Each number is 128 + 32 x the weight over its row's rms, rounded and kept within 0 to 255. Layers, rows and columns count from 0. The size above them is the row's rms in percent of the matrix's.

# layer 2 MLP up, 256x64, rms 0.0819, rows 190-242, columns 0-63
size [105  92 104 113 112 112 109 107  91 116  80  98 101 101  83 100  90  95 102  99 104  91  92  73 104 111  98 100  75 111 109 120  78 106 100  95 107  99 104 101 100 105 104  98 105  97  85 109 102 100 105 108  90]
[[129  92 142 103 147 147 117  84 156 155 170  97  75 118 144  93 187 130 151  86  83 165 129 129 116  79  98 146 153 155 138 149 123 136 105 111  75  86 196  80  71 128  60 156 119 113  89 180 122  83  95  98 152 151 108 118 140  92 118 178 154 163 131 141]
 [119 171 115 110 164 163 135 163  86 146 168 111 116 152  65 132  69 175 153 130  98  89 135 151 155 144 161 135 135 126 126  94 117 105  65 158 143  84 124  83 141  67 141 220 180 119 151  95 118 149 142  87  80 128 121 120 141  95 159 142 131 130 107 188]
 [159  62 144 162 176 119 116 125 153 123 130  97  64 113 140 130 115 159 143  97 126 105 147 121 147  70 170 171 157 118  96 116  94 165 157 130 181 111 134 160 159  72 151 149 113  81 156 139 124 101 153 104  91 115  60  90 139 155 105 145 138 228 143 129]
 [104  74 101 147 160  89 111  87 164 164 117 168 118 148 159 158 147 137 156 131 131 216 138 163 127 134 189 104 150 113 160  98 137  97  76 221 106 103 144 154 153 153 120 151 186  90 147 102 123 105 140 173 130 107 135 193  94 141 118 136 142 102 151 130]
 [ 72  99  81 100 144 111 173 149 161  81 122 136  95 157 151 167 150 174 119 157  94 127  92  64 161 160 131  69 139 155 114 118 153 100  76 127 139  72 122 189 146 159  67 120 136 137 103 166 139 130 143  88 126  57 111 179 131 157 154  93 140 130 139 121]
 [115 104 104 100 139 175  79 100 132 120 153 131 146  73 108  68  63 114 131  94  65 162 194  93  93 123  83 178  75 104 118  86 125  71 135 166 134 102 112 120 139 151 123 167 158  96  88 143 177  78  80 101 141 123 119 139 108 122 116  96 119 153 119 141]
 [136  76 196 103 137 156 140  80 170 174 154 170 142 189 137  99 140 152  89  85 144 176  81 125 113 124 149  92 122 107 194 140 122 100 119 113 114 167 153 109 162 149  62 137  71 147 123 161  97 159 108 145  86  56 107 147 173 126 126 128 131 143 134 114]
 [165 181 132 157 138 105  96  69  70 124 151 167  73 122 128  65 114 156  83 131 172 129 110  81 121 137 134 158 150 130  91 112 110 153 155 116 179 112 143 102 163  76  84 123 155 105 120 173 177 141 143 140  82 132 112 148 110 100 137 188  56 113 109  97]
 [126 140 169 168  89 184 136 121 153  79  84  85  77 124 105 136 112  74  80 118  96 150 114  80 139 126 134 153 162 175 182 131 150 105 122 133 130 106  93 142 139  86 118 153 107 153 106 122 115  56 112 172 138 169 100  74  83  85 154 125 137 156  82  75]
 [112 133  71 105 167 175 113  98 125 164 157 121  82 137 140 157 102 171 135 157 124 140 161 149 125 182 145 132 120  88  82 132 115 164 123 115 100 157 151 165 107 192 145 131  89 145 201 185 157 184 139 120 191  90 127 132 149 123  83 133  68 119  93 168]
 [115 159 172 154 107 148 160 113 112 132 103  76 142  88 136 121 126 170 102 149 142 150 145 144  84 153 121 107  98 173 106  86 132 116 122 175 150 113 252 129  87 134 149  95 160 106  63 140 124 132 137 142  93 144 154 122 112 140 197 129 152 192 170 140]
 [170 153 145 143 150 166 111 148 111 145 125  62  90  76 127 115 150 118  77 127 119 143 148 173 137 128 105 115 102 132  88 105 115 101 100 111 160 139 190 171 130 149 117  52  85 111 140 122 162 169 169 182 134  57 116 136 207 118 153 172 146 138 133 167]
 [104 110 115 139 178 121 116 102 137 136 174 137 157 148 138 154 146 131 210 109 125 124  69 187 109 134 130  78 160 146 123 102 113  91  82 121  81 161  97  80 136 141  44 115 111 120 103 134 153 144 143  98 107 126  83 203 150 188 102 129 173 116 153 103]
 [179 130 128 148 121 108  90 112 168 138 125 149 118 159 140  96 135  99  85 117 131 158  90 179 116 138 178 123 103 165 153 113 200 109 112 164  85  96 123  51 124 129  45 148 102 182  97  98 112  92  82 136 203 144 122 114 116 131  90 113  82 122 142 123]
 [111 127 139 175 150  95 137 189 155 120 125 131 169 141 187 111 131 115 220 144 137 192 118 158 132 121 154 110 129 112 158 146 123  83 110 139 121 129 110 169 164 122 154 180 178  76 123 151 217  90 147 114 113  69 133 156 147 142 136 130 182 154 154 130]
 [ 96 156 144 120 162 115 203 113 119 130 169 169  95 124  98 173  99 154 118 156 143 122 142 123 118 183 146 178 117 141 159 146 103  90 129 207 152 157 158 102 194 146  89 179 104 140  64 124 110 164 153 111 156 128 126 106 146 132  65 154  75 115  93 150]
 [122 101  56 120 168 142 160 171 108 124 112  91 135 138  73  67 120 152 129 169 156 166 113 150  70 118  92 124 147 104 146 129 118  97  90 132  94  45 150 132 192 146  95 137 161  82 124 115  95 102 164 115 186 130 123 170 144 121 112  93 141 186 114 154]
 [180  85  77 125 157 178  97 148 125 153  85  93 143 171  68 143 101  75 149 140 144 152 151 106 176 107  88 115 124  90  87  52  97 145  86 159  98 102 173 156  91 128  96 121 137  82 170 123 106 129 125 109 157 108  79 116 150 160 120 101 104 152 119 170]
 [135 128 140 143 138 153 132 102 182 198 153 163 156 118 140 123 118 150 142 122 135 123 136 115 117 177 109 153 144 154 101 148 192 129 121 120 143 186  60  57 140 127 100 199 107 118 188 109 150 171 117 214 151 121  91 123 155  88 125 181 133 115 160 135]
 [119 114 122 182 149 179 117 127 139 123 160 103 117  93 148 153 205 131  95 104 154 147 125 156 121 143 146  99 100 108 144  93 130  34  60 163 125 114 127 115 188 159 139  71 197 120 147 133  93 161 153  81 148  73 153 137 119  84 100 127 143 131 102 113]
 [105  92  72 109  61 123 150 131  83 162  76 124  90  92 117  99 149  76 134 118 125 112 190 142 121 125 147  97 114 165 139 166 163  63 142 152 107 144 138 123 167 122 152  91 162  92 158 152 127 151 108 151 175  80 106 154 153  82  79 114  69  81 135 151]
 [ 89 112 124 147 187 180  52 112 175 109 127  81  86 108 131 100 122  90 155 164  79 128 110  92 166 154  73 109  94 134 166 133 145 158  89  77 137 138 154 126 118  89 166 143 119 131 132 129 158 119 182  82  94 101  84 129 124  97 121  95 157 171 166 173]
 [175 132  92 130 181  84 134 123 124 164 157 134 103  86 119 211  84 140 137 112  98 137 102 127 168 173 101 126 175 122 188 163 137  79 114 124 109 147 121 117 123  88  79 169 135 104  66 121 129 104 134 123 166 119  97 153 156 136 129 136  52  58 162 122]
 [161 137 105 145  72 106 148 192 114 146  59 101 151 154 129 185 142 137 118 125  90 109 153 132 130 124 176 155 107 191 125 121 151 166 118 104 143  97 139 114 131  87 133 164 117  45  90 122 151 180 121 145 128  86 122 102 188 129 147  83 155 150 202 114]
 [100 152 143 218 160 163 140  90 106 167  81 179 132 130  85 162 166 155 160 165  99  95 158 104 178 149 193 119 139 133 132  91 147 133 165 103  80  86 141 150 146 146 109 126 144 195 129 164 113 117 106  85 149 118 141 135 125 143 160 188  84 115 136 158]
 [168 109 142 111  82 154 113 118 136  96 123 125  91 159 126 150 159 146 104 142 115  99 140 157  92 107 107 159 107  96 187  84 103 117 138 179 130 130 117 152 105  90 140 116 123 167 109 152 217 117 149  89 119 146  63  70  58  81 142 151 162 197  93 118]
 [156 144 137 204 128 139 183 176 136 166 176 107 165 123 193 103 206 120 139 134 167 117 127 158  75 119 144 184 153  84 150 151  74 133 118 142 176 128 125 170 131 133 126 174 166 147 123 173 108 138 121 148  95 140 118 150 106 154 137 145  76  89 126 172]
 [101 132 121 158 109 170 169  73 157 122 176 115 107 120  83 175 138 149 100  93 120 140 141 193 108 104  87 174 163  98 129 139  77 144  64 200 119 188 109 126 161 128  94 137 160 134 104 173 106  84 167 133  96 145 122 122 115 125 187 123 160  99 115  87]
 [172 157  93 161 132 208 133  50 114 139  79 123 178 147 153  95  94  73 102 124  94 153 161 140 109 148  97  94  86 186 169 124 139 124 124 137  81  97 158 140 183 149 105 125 154  84 116 124 168 140 128 142 115 118 136 113 101 156 108 163 141 139 178 185]
 [135  93 119 157 117 175 122 134 122 141 154 127 188 101 157  90 126 109 126 127 112 134 187 160  72 138 142 164 185 117 116 156 180  93 108  92  86 131  69 122 107 174  76 134 138 122 112 170 137 136  79 104  96 144 173 102 170 117 175 190  75  92 147 163]
 [146  77 140  90 161  80 124  92 104 124 114 119 196 179 117 177 146 158 159  85 104 175 157 128 111 112 179 118 188 177 163  93 135  99  89 131 104  99  97 128 161 186 115 143 161  99  98 144 167 172 128 141 169 136 127 172 164 154 110 105 131 181 100 127]
 [104 119 133 134 140 129 138  94 152 138 174 140 125 114 150 128 173 153 103 150 115 184 119 133  86 129  97 107 219  80 222 122 105 121 144 125  98  78 150 144 137 118 109  92  98 157 124 151 114 154 213 112 196 108 120 130 152  95 141 125 162 116 167 181]
 [149 105 129  96 127 176 157 149 140 220 148 193 124 122 113 117 111  58 100 109  99 130 179 146 116 138 134 149 188  88 154 135 106  95 121  80 106 121 146  91 120 167 186 130  98  72 102 134  83 106 122 135 126 161 153  73 127 149 122 111  58 144 129 113]
 [142 140  70 129 135 140 106 143 190 211 124 175 170 132  68 129 105 139  85 164 193 114 125 186  87 170 127 150 111 154 103 165 109  87 136 158 104 169 130  64 130 144 131 109 133 124 110 133 107 131 124 132  88 113  72  81 134 189 143  87 125 138 119 123]
 [122 133  97 110 114  82 154  95 104 162 146  98 178  99 123  81 118  98 174 140 161 157 132  99 137  64  83 179  86  97 106 120 107 132 156 135 132 113  90 145 132 180 104 172  53 125 125 175 143  97 109 176 112  80 113 113 129 119 158 130  81 211 119 126]
 [ 97 154 105  80 170 134 212 120 121 134  86 199 154 133 130 141 158 148 115 165  77 135 163 131 111 124 125 134  92 176 178 116 122 129 139 152  61  87 122 108  95  69 126 165 104 170 166 107 165 147 161 130 158  77 101  89 150 129 170 150 102 164 125 131]
 [168 172 133 140 113  84 166 126  72 149 170 151  91 166 130 138  99 135 151 159  69 161 142 136 184 135 149 179 121 115 143  88 119 154 169 137 134  92 116 130  97 122  94 124 146 153  71 134 157 152  76 104 114  94 106 226 162 187 125 111 131 103  89 141]
 [ 99 184 130 114 106 154 180  89 158 130 112 116  92 134 112 120 136 141 195 144  79 110 178 163 163 114 113 139 143 103 183 143 135 174 154 154  89 148 104 120 173 118 183 150 157  51 155 183 151  94 143 102 183 161 120 140 162 114 163 123 112 144  90  83]
 [167 125 135 132  76 129 124 161 136 192 134 111 153 110  86 137 121 108  91 144  58 153 140 106 200 114 128 127  73 112 100  98  79  96  80 182  97 170 104 132 158 166 108 126  92 100 100 107 124  98 122 104 123 125  95 159  71 164 115 150 100 180 175 169]
 [170 118 132 150 132 167 111 180 135 163 190  95 105 142 130 144 121 173 149 138 142 140 168 180 117 151 147 164 139 124 181 133  96 162  94 127 128 129 189 122  92 163 118  91  83  96  90 174 118 130 158 154 147 173  96 115 147  91 163 139 187 135 144 223]
 [125 147 124 109  92 142 173  78 157 102 118 126  94 125 135 145  89 121  87 186 156 145  93  95  49 119 168 117 125 116 137 120  87  93  96 147 135 167 217 153  84 111  65 172 172 121 114 129 174 133 133 125 127 195 101 121 159 167 131 146 109 137 172 124]
 [ 99 169  85 116 169 164  97 143 119 159  86 147 113 125 129  87 149  63 160  80 157 111 185 147 146 142 116 160 161 160  93  66  97 104 135 140 124 118 168 138 134 113 144 148 142  97 119 155 184 140 102  97 143 112 138  30 172 192 116 127 169 120 100 123]
 [170 116 155 156 159 167 106 170 152 178 171 147 152 148 145 158 106  93 119 152 175 115 135 153  80 119 171 144 162 179 123 105 118 185 122 126 181 176 157 135 203 129 167 118 144 177 150 117  91 127 194  88 104 114  97 161 165 167 133 110 123 177 131 140]
 [135  79 132 170 203 123 129 156 177 100 111  50 179 110  65 159 137 141 149 169 153 110  82 143  94 146  90 122 136 140 193 129 124  94 101 115 121 160  66 146 173 130  68 177 142 129 104 103 153  80  98 102 127  94 123 122 124 108 129 134 125  92 146 121]
 [144 131 151 126  82 135 132 159 154 125  84 124 140 134 144 152 155 124 158 105  92 162 130 164 117 162  95 144  97 132 133 102 125 173 121 133 178 123 121  71 109 105 147 149 123  76 118 193 154 153 180  91 140 126 147  97 180 215 190  90 116 140  36 125]
 [ 79 130 160 127 125 161 136 115 108 181 128 141  97 134 167 112 164 132 181  76 132 128 120 107  98 246 147  81 129 153 105  87 154 136 105 168 107 130 139  81 161 130 103 140 142 125 126 155  88 205 183 118 109 106  90 129 169 125 155 116 142  80 155 135]
 [102 171 149 187 126 110 162 129 171 130 145 115 145 133 126 115 142 130 194 148 121  67 104  73 120 161 166 149 174 167 150 175 144  61 138  89 138 119  85  90  87  96 106 124 126 109 105  94 167 173 129  89  81 151  94 127 124 177 180  82 107 110 119 158]
 [165  86  91 188 117 124 177 157 172 139 105  98 134 130  88  37 133 126 182  76 188  60 135 114 115 127 150 150  84 159 108  97 149 107  66 126 118  86 126 162 148 141 101 155 160  90 107 150 118 113 118 151  94 134 131 150 138 165 143 158 100 114 163 148]
 [117 147 154 101 192 112 166 130 130 143 160 115 132 161 176 143 125 115 192  76 123  96 116 168 144 161 157 100 166 138 132 123 128 166  86 148 147 103 122  87  79  97  97 138 121  93 180 173 123 192 147 122 101  97 128  79  86  93 140  99  48 137 103 175]
 [153 101 166  96 132 130 164 183 150 141 158  93 136 177 116  63 162 143 141 123 136 127 129 117  99  72 106 160 128 147 177 101 190 150 168  65  62 134 135  89 170  98 112 146 121 102 157 156 132 116 141  72 116 154  99 166 166 147 128 170  96 183 104 101]
 [144 100 128 114 144 141 165 191 130 138 126 117 124 125 103 174  95 105 103 147 139 110 111 102 143 164  97  94 187 144 132  82 111  86 125  19  97  60 121  99 118 126 119 121  93 153 126 119  73 102 148  92 146  46 134 146 145  81 122 169 109 150 164 146]
 [125 214  75 109 142 164 132 112  86 169 124 145  50 146 153 119 119  79 140 149 153 107 120 113  75 134 111 105 119 189 121  50 121 131 137 153 129 130  92 153 176 129 148  35 161 187 129 151 116 100 109 136 130 109 140 146 116 108 163 148 107 120 110 135]
 [118 156 143 176 136 151 149 108 116 149 132 125 131 136 127  66 161 118 112 182 100 132 219 178 129 105 150 141 147 142 112 121  74 128  91 123 181 178 147 139 184 146  81 133 119 113 133 137 177 115  72 135 140 214 115 154 153 120  76 106 125 139 141  66]]
# layer 2 MLP down (transposed), 256x64, rms 0.0792, rows 190-241, columns 0-63
size [117  92 103 108 112 120 115 103  96 101  74 102 109 110  85  97 100  93  99  95  93  93 109  73  88 113  94 103  79 123 123 127  82  98 101 108 100 102 110 100 111 108  92  89  98 106  81  95 102 107 111 106]
[[103 160 188  91 169 105 146 143 140  81 140 134  65 133 119 131 129 125 136 123 109  96 157 136 134 130  80 165 155 107 123 123 219 101 134 125 140 136  46 152 160 162 192 184 123  88 159 127 141  84  94  96  88  89 136 153  91 159 117  93 145 142 162 125]
 [132 133 125 139 112 149 174 124 141  87 116 126 124 176 180 112 123 145 108 119 115 161 144  85  90 161 117 188 140 135 143 168 111 111 185  81 110 172  99  88 144 215 146 139  85 119 204 113 112 134 169 149 175  41 112 132 141 108 146 131  92 111 142 102]
 [103 171 103 114 135 132 120  70  91 102 135 124 138 132 127 128 100 143 178 151 184 108 157 121 111 161 143 200 136 144 119  65  68 145  85 197 130 146 136 156 149 166 153 100 147  89 134 137  68 126  85 133 180 152  94 109 125 104  97  73 149 155  86  81]
 [104 103 127 155 165 114 134 172 161 170 109 117 143 130 112  99 105 128  96  76 178 129 121 164 103 110 155 122 184 115 173 153 169 149 157  92 167  97 155  87 134 137 135  92 113 137  94 112  50 164  80 111  86 119 198 116 207 119 125 157 103 179 144 128]
 [140  76 126 143 115 136 159 118  99 132 155  63 128 165  95  63 130 109 157 119 189 179 117 107 119 156 120 106  67 126 143 113 130 135 221 130  82  94 109 163 141 134 188 117 120  91 142 117 202  98 157 115 115 158 111 171  88 117 137 148  77 146 132 123]
 [104  94  75 126  91 108 135  96 180 131 166 129 122 135 172 131 155 158 207 127 112 131 190 133  98 145  93 125 104 155  96 162 130  89 142 140 144 127 148 178 211 150 127 167 160 114  76 143 145 103 143 128 171  88 155 127 107 181 134 123  91 128 197 159]
 [ 99  67 125 172 102 129  94 145 133 138 126 101 152 160 103 148 232 116 129  92 122 132 149  86  69 159 149 123 116 137 133 148 108 125  70 131 167 112 118 154  88 115 134 134 172 114 113 126 129 105 210 114 147 109 111 109 117 107 159  76 214 152 168 147]
 [155 164 126 127  89 115 114 114 125 155 122 109 110 175  75 128  77 120 120 136 151 131 106 203 163 124 127 123 178  63  89 148 162 161 207 149 138 100  97 160 120 149 137 136 163 138 137  85  98 136 204 113 161 175 165  72 141 145 130 165 129 133  72 119]
 [148 148 150 159 120 108 174 138 126 113 131  86 143  85 109 144  97  84 185 190 155 128 110 117 141 144 167 122 155 211 115 173 118 127  76 110  81 179 136 163 117 111  57 130 185 127  71 130 143 181 128 114 105 111 133 141 167 179 106 152 137 130  80 120]
 [130 131 111 130  97 116 130 140 188  67  89  84 150  61 150  92 144 168 114 119 186 164 159  99 125  69  96 141 134 180  97 129 123 119  83 119  93  81 111 142 112  87 137 144 151  71 101  75 142 134 141 117 148 122  92 122 134 134  65 109 153 188 115  78]
 [155 120 108 126 124  74 152 124 201 115 138 175 134 148  91 130 132 170 127 109 114 132  64  91 183 132 178 118 150 111 100  94  63 147 144 123 148 112  20 166 161 122  83 162 172 161 165 144 155 137 112 115 143 174 143 150 150 142 114 115 103 107  98 140]
 [167 153 119 142 130 127  82 111 114 108 126 153 120 179 109 165  86  67 181  91 174 115 156  69 175  97 117 136 151 144 117 162 188  90 120 100 220 146 148 127 157  83 163 153 117 116 153 134 112  89 103 113 134 152 125 159  91 145  84  83 153 127  79 132]
 [174 145  91 149 111  97 128 124 173 131 152  82 130 105  80 128 116  99  61 132 174 101  86 116 139 160 136 140 177 104 208 136 121 118 144 135 146  85 142 113  59 154 148  92 140 165  83 140 167  83 134 142 111 114 119  97 161  89 137 145  98 152  60  71]
 [120 124 176 175 151 142  92 126 198 111 135 140 119 124 178 106  96 100 110 164 129 156 109 148 127 111 119 118 132 129 154 145 194 149  73 171 146 147  52  93 156 113 128 143 149 132  96 121 173  64 101 180 152 164  98 185 111 141 122 130 169 160 162  64]
 [210 152 145 119  78 158 122 131 115 135 144 148 113  72 107 148 111 114 123 119 103 114 166 130 104 176 109 142 139 144 139  87 156 192 133 132 158 156 158  71 136 116 176  74 120 204 129 169 106  99 143 189 146 198 103  94 110 118 150 155  79 139 106 124]
 [104 155 115 106 118 118 102 172 121 134 103  99 116 165 183 186  99  85 133 189 142  89 102 159 113 127 152 159 115 119 137 182 111  79 119 145 150  98 113 131 178 113 102 168 137 154 136 162 155 115 124 184 139 162 101  85 151 154  87 160  24 121  79 130]
 [157 176 113  66 127 184 158 103  87  85 139 114 137 144 113 124 139 134 162 144  97 127  93 107 140  93  94 125 155 121 198 144 119 102 167 177 116 111 132 175 156 133 134 114 112 147 138  74 126 190 130  99 188 183  92  92 113 126 129  58  98 135 196 120]
 [105 135 180 110 109 109 150 110 167  94 135 169 135  98 137  84 160 166 170 145  70 104  75 134  76 133 107 168 145 156 114 172 123 125 171 119 210 129  90 101 158 105 149 139  85 157  83  66 141 128 135 154 116 107 143  99 114  75 111 148 162 121  75  82]
 [205 106 152 125 189 140 163 176 129 163  83 120 135 156 114 136 142 127 142 133 151 120  64 122 160  75 139 133 112 113 173 107 126 175 182 152 180 126  83 160 174 125 144 139  84 109 193 148 123 136  70 124 144 128 159 170  81 119 137 171 137  79 130  99]
 [156 116 117  78 168 133  83 145 180  86  46 141 163 120 119 152  56 158 132 170  67 113 152 123 166  65 125 142 156 120 153 147 161 133 141 165 130 159 135 153  95 141 139 188 142 151 148 114 145 122 124 140 160 119 130  72 164 173 128 174  99  86 139 165]
 [144 130 151 124 128  88 125  75 105 144  95 152 186 145  98  91 133 137 139 126 163 160 112  70 103 110  91 130 126 100 130 147 131 183 155 115 125 138 113  31 154 168  88 138 179 123 118 151 131 155 122 137  49  83 141  74 138 121 155 106 176 116 196  96]
 [154 147 105 122 139 104 172  84 146 158 133 120 107 132 113 150 110 166 101 112 103 147 140 152 133 118 108 101 115  75  81 131 128 161 126 133  85 166 144  41 125  66 147 150 108 109 171 201 123 127  62 140  77 131 132  91 188  61 167 139 149 132 145  81]
 [102 148 133 163 116  98 120 104  89 138 156 155 117 110 100 119 138 108 130 167  93  99 171  63 101 159  97 162 166  97 111 174 130 104 107 111 156  99  67 192 111 148  94  90 157 113  96 143 138 104  83 169 169  75  84 196  91  74 133 100 121 112  94 133]
 [147 120 187 135 110  90 120 187 116 116 179 139 109  83 128  97 196  90 129 136 144 173  76  83 153 107 141 105  59 159 118 119  96 131 138 121 179 106  91 104 103 119 127 128 152 136  99  65 135  69 131 127 120 117  87 152  95 104 137 207  87 118 156 141]
 [146  66 162 105 159 149 144 125 150  70 159  83 148 159 136 180  93 170 116  82 183 163  53 126  81 146 147 133 172 142 100 131 135  85  71  98 214 135 130 136 108 108 125 129 122 132 152 128 127 125 114 145 116 133 124 137 127  72  85  88 147  74 110 124]
 [101 142 144 116 144 129 143 125 138 140  91 124 105 132 123 137 128 222 152 156 124 124 124 107 133 197  48  74 166 146  83 137 165 143 133 147 116 137 115 111 158 152 149 141 122  37 171 110 118 178 105 159 180  84 184 162 144 157 134 141 159  90 106 142]
 [145  76  94 112 155 110 151 152 158 184 174 139 124  94 170 112 127  99 133 128  88 174 199 132 134 117 128 131 214 119  94 155 188 138  67 163 137 120 141 104  93  75 160 147 154 140 145 156 141 170 136 152 172 145 145 142 120 105 101 197 170 138 114 133]
 [145 167  97 127 115 149 159  48  82 127 163  99 145 159 157  81 147 131 133 108 124 154 120 104 130 125  88  87  78 148 141 108 206  99 116 147 166 140 132 169 152 147  81 115 107 147  89 147 118  92 129 180 121 137 112 168 106 112 113 175  61  70  88  80]
 [124 129 144  87 167  68 123 105  98  87 122 133 166 132 118 102 141 135 166 141 169 140  47  90  96 124  98 112  87 137 155 113 117  85 117 152  88 105  70 170  92 117 128 106  92  85 146 126 175 156 173 167 159 173 165 104 114  73  85 152 158  85 143 163]
 [105 132 143 118 122 130 118 110  92 171 165 160 157  80 160 151 116 155  73 180 112  87  80  85  51 156  83 158 165 192  97 100 129 154 126 187 145 154 129 117 107 182 124  67  77 100 103 108 160 156 133 130 127 134  93 152 131 100 137 100 123 143  93 157]
 [112 189  46 156 114 181 122 155 106 146 113 122 137 137 159  68 113 100 167 133 164 104 141 175 139 167  94 153  87 101 145 100  90 144 102 148 125 130 162 123 146 151  36 161 174 138 176 130 150  95 114 134  70 117 118  76 129 138 151 120 115 134  86  93]
 [121 174  96 101 157 170 125 124 135 140 121  85 131 148 120 141  93 123 142 117 160 104 116 139 119 155 128 153  78 153 189  88 123 146 124 134 112 107 131 146 134 164 151 129 100 101 131 147 117 177  56 113  90 107 166 186 200 148 129 169  11 168 109 120]
 [177 119 137 165 141 120 139 126 135  76 197  97 160 149 128 129 152 150  76 138 133  94  77 112 146 171  74 105 107 117 101  69  98  95  94 111 117  89 112  83 125  34 103 115 158 108  99 117 161 162 148 168  88 108 146 144 134 122 190 109 123  89 115  99]
 [118 185 129 138 114  87 154  70 178  73 130 127 111 126 180  92 114 128 146 103  96 129 148 101 158 103 154 127 128  77 139 121 113 168  90  92 169  88 137 156  67 116 162 188  75 107 111 181 137  98 141  88 134 137 190 107 156  67 129 103  88 137 133 105]
 [ 90  91 174 122 154  86  87  98 103 108 146 118 172 185 157 149  60 157 127 131 173 185 102 116  89 182 178 112 122 118 172 132  34 122 118 119 157 100 147 124 132 147  70  97 133 144 143 108 118 148 139  89 154 109 139 128 137 156 122 129 148  55 135 143]
 [165  86  89  80 110 157 163 121 140  91 105 195 148 108 105  84 102 114  99 144 161 129 137  94 104 141 146  78 141  96 119 159 152  79 153  89 112 116 166 104 115 144  73  74 136 161 149 113  70 103 106 119 127 136  54 101  75 161  83 112 106 175  96 136]
 [146 162  85  99 139 114 152  88 165 111  80  99 136 106  97 154  74  96 161 162 147 101  59 126 134 112 126  90 121 129 136  99 115  99  82  37 160 120 117 106 153 113 157 118 149 128 190 151  86  85 121 135 114 163  76 101  95 114 122 173 163  66 107 114]
 [131  88  88  83 139  84 101 114 112 125 172 208 159 153  98 137 184 121 160 140 165 139 106 148 180 116 230 119 109 141 135 152 148 119 115 138 162 152 141 153 102 114  85 144 108 120 109 133 157 166 121 191 131  66  60 166 131 127 112 124 134 150 144 151]
 [ 53  93 159 146 161 160  79 168  66  95 117 180 138  73 116 144 132 153 121 169  95 146 169 116 132 132 166 127 100 142 150 146 130 160 103 166  92 167 112  70 130 160 136  45 137 196 120 113 164 144 138 107 113 153 107 118 107 107 124 120 111 157 112 181]
 [124 128 164 190 103 162 166 166 115 149 139 142  93 140  99 138 102 161 136 123  92 146 120 112 116 130 123 109  73 171 150 122 142 123 182 179 106 176 165 139 111  53 104 140 148 130 170 134  83 132  29 109 142 146 138 118  94 121  82  84 112  66  97 153]
 [139  88  74 105 165 109 139 172 136 114 138 134  95 160 126  85 123 113  94 141  86  83 156  87 111 171 122  99 170 166  93 126 114 184 136 115  93 115 105 148 136 151 110 132 150 193 155 197  70 142 176  92 185  93  83  89 131 153 167 119 126 130  85  99]
 [144 133  81 172  94  83 129 136 136 134 113 151 157 168 155 207 169 142 126 160 148 154 136 147 114 133 153 146  96 116 124  96 113 102 127 145 114 129  96 163 134 177 198 121  61  94  84 115 204 138 126 200 129 110 148 188 130  83  84 127 106 110 101 109]
 [178 158 130 183  84 132 116 140 104 151 155 105 126 143  82 128  74 122 108 144  66 108 144  98 183 113 178  85 174  80 105 149 170  65 128 118 139 179  93 162 123 129 117 202 149  99 151 117 137 157  97 155 105 120 133 108 104 146  96  87 182 161 111 116]
 [152 142 131 128 129 119  70  53 113 140 144 117  98 162 150 108 135 143 132 137 151 150 140 138 185  88  95 142  82 131  70 195 130 134 117 127 100 136 162 126 153 133 157  86 112  45 153  79 154 189 154 144  41 129 126 155 106 128 132  89 139 177 113 104]
 [106 120  72 182 131  95 148 131 135  94 197 150 156  90 127 118 104 137 112 150 182 115 108 177 139 161 167 176 127  89 108 145  77 107 168 147 118 147 144 137  97 132 119  64 101 142 113  73 145 104  69 131  40 131 129  96 171 109  97 107 146 136 138 170]
 [190  70 114  86 184 142 128 140 117 119 142 120 157 153 143 111 130 141 137 153 149 124 167 113 128  99 194 159 124 111 111  93  55 113 142  95 128 196 121 167 110 115 196 130 117 120  99 145 228 131 121 105 104 127 165  92 173 115 143 109 135 142 179 110]
 [167 132  82  87 150 130  97 128 151 156 142 131 104  79 144  75 197 109 159 151 167 135  89 118 149  80 148 142 115 136 102 165 109  94 108 116 108 171 173 127 206 144 145 131 141 147 107 141 112 133 186 130 148 144 172 159 133  56  80 118 181  74 128 164]
 [152 150 136 102 108  85 169 141 181  90 209 128 170  99 152 145 129 161 162 113 147 118 111 169 130 145  72 108 102 120  67 150 103 142 107 187 209 107 157 103 153 116 161 137 163 136 154 127 155 121 132 163  73 105 140  80 106  68 109 128 172 122 125 136]
 [138 126  98 157 125  96  84 117 101 144  75 112  73 104 122 166 100 123 148 133 120 150 118 156 125 136 132 114 159 105 106 148 158 181 126 121  44 102  98 105 119  44 124  46 177 113 146  95 146 152 129 151 194 102 121 171 175 131 168 158 141 153 160 151]
 [ 77 160 179 116 103 132  71 114 167 128 183 114 148  84 151 121  71 151 119 106 156  94 125 174 102 164 139 165 125 145  89 108 181 159 160  92 134 189 113  92  97 143  66 191 135 120 144 170 128 158 148 146 119 117  55 147 113 139 138 164 116 143  98 108]
 [146 147 113 126  36 131 130  76 147 102 103 128  86 158 130  93 162 155 190 114 120 166 155 128 148 117 118 121 116  87 178 152 100 120 154 187  81  84 119 120 140 155 196  90 128 164 133  87  98 103 177 154 180 130 149 105 142 133 128 126 155  61  98 110]
 [140  98 131 151 160 100  91 176 111 124 167 166 146 145  70 155 121 168 136  69 155 120 106 144 111 162  83 147 119 127  93 109 124  69 101 112 106 106  99 137 174 141 133 230 145 191 141 113  85 141 132  78  98 151 159 163 113 144  63 124 135 115 154 101]]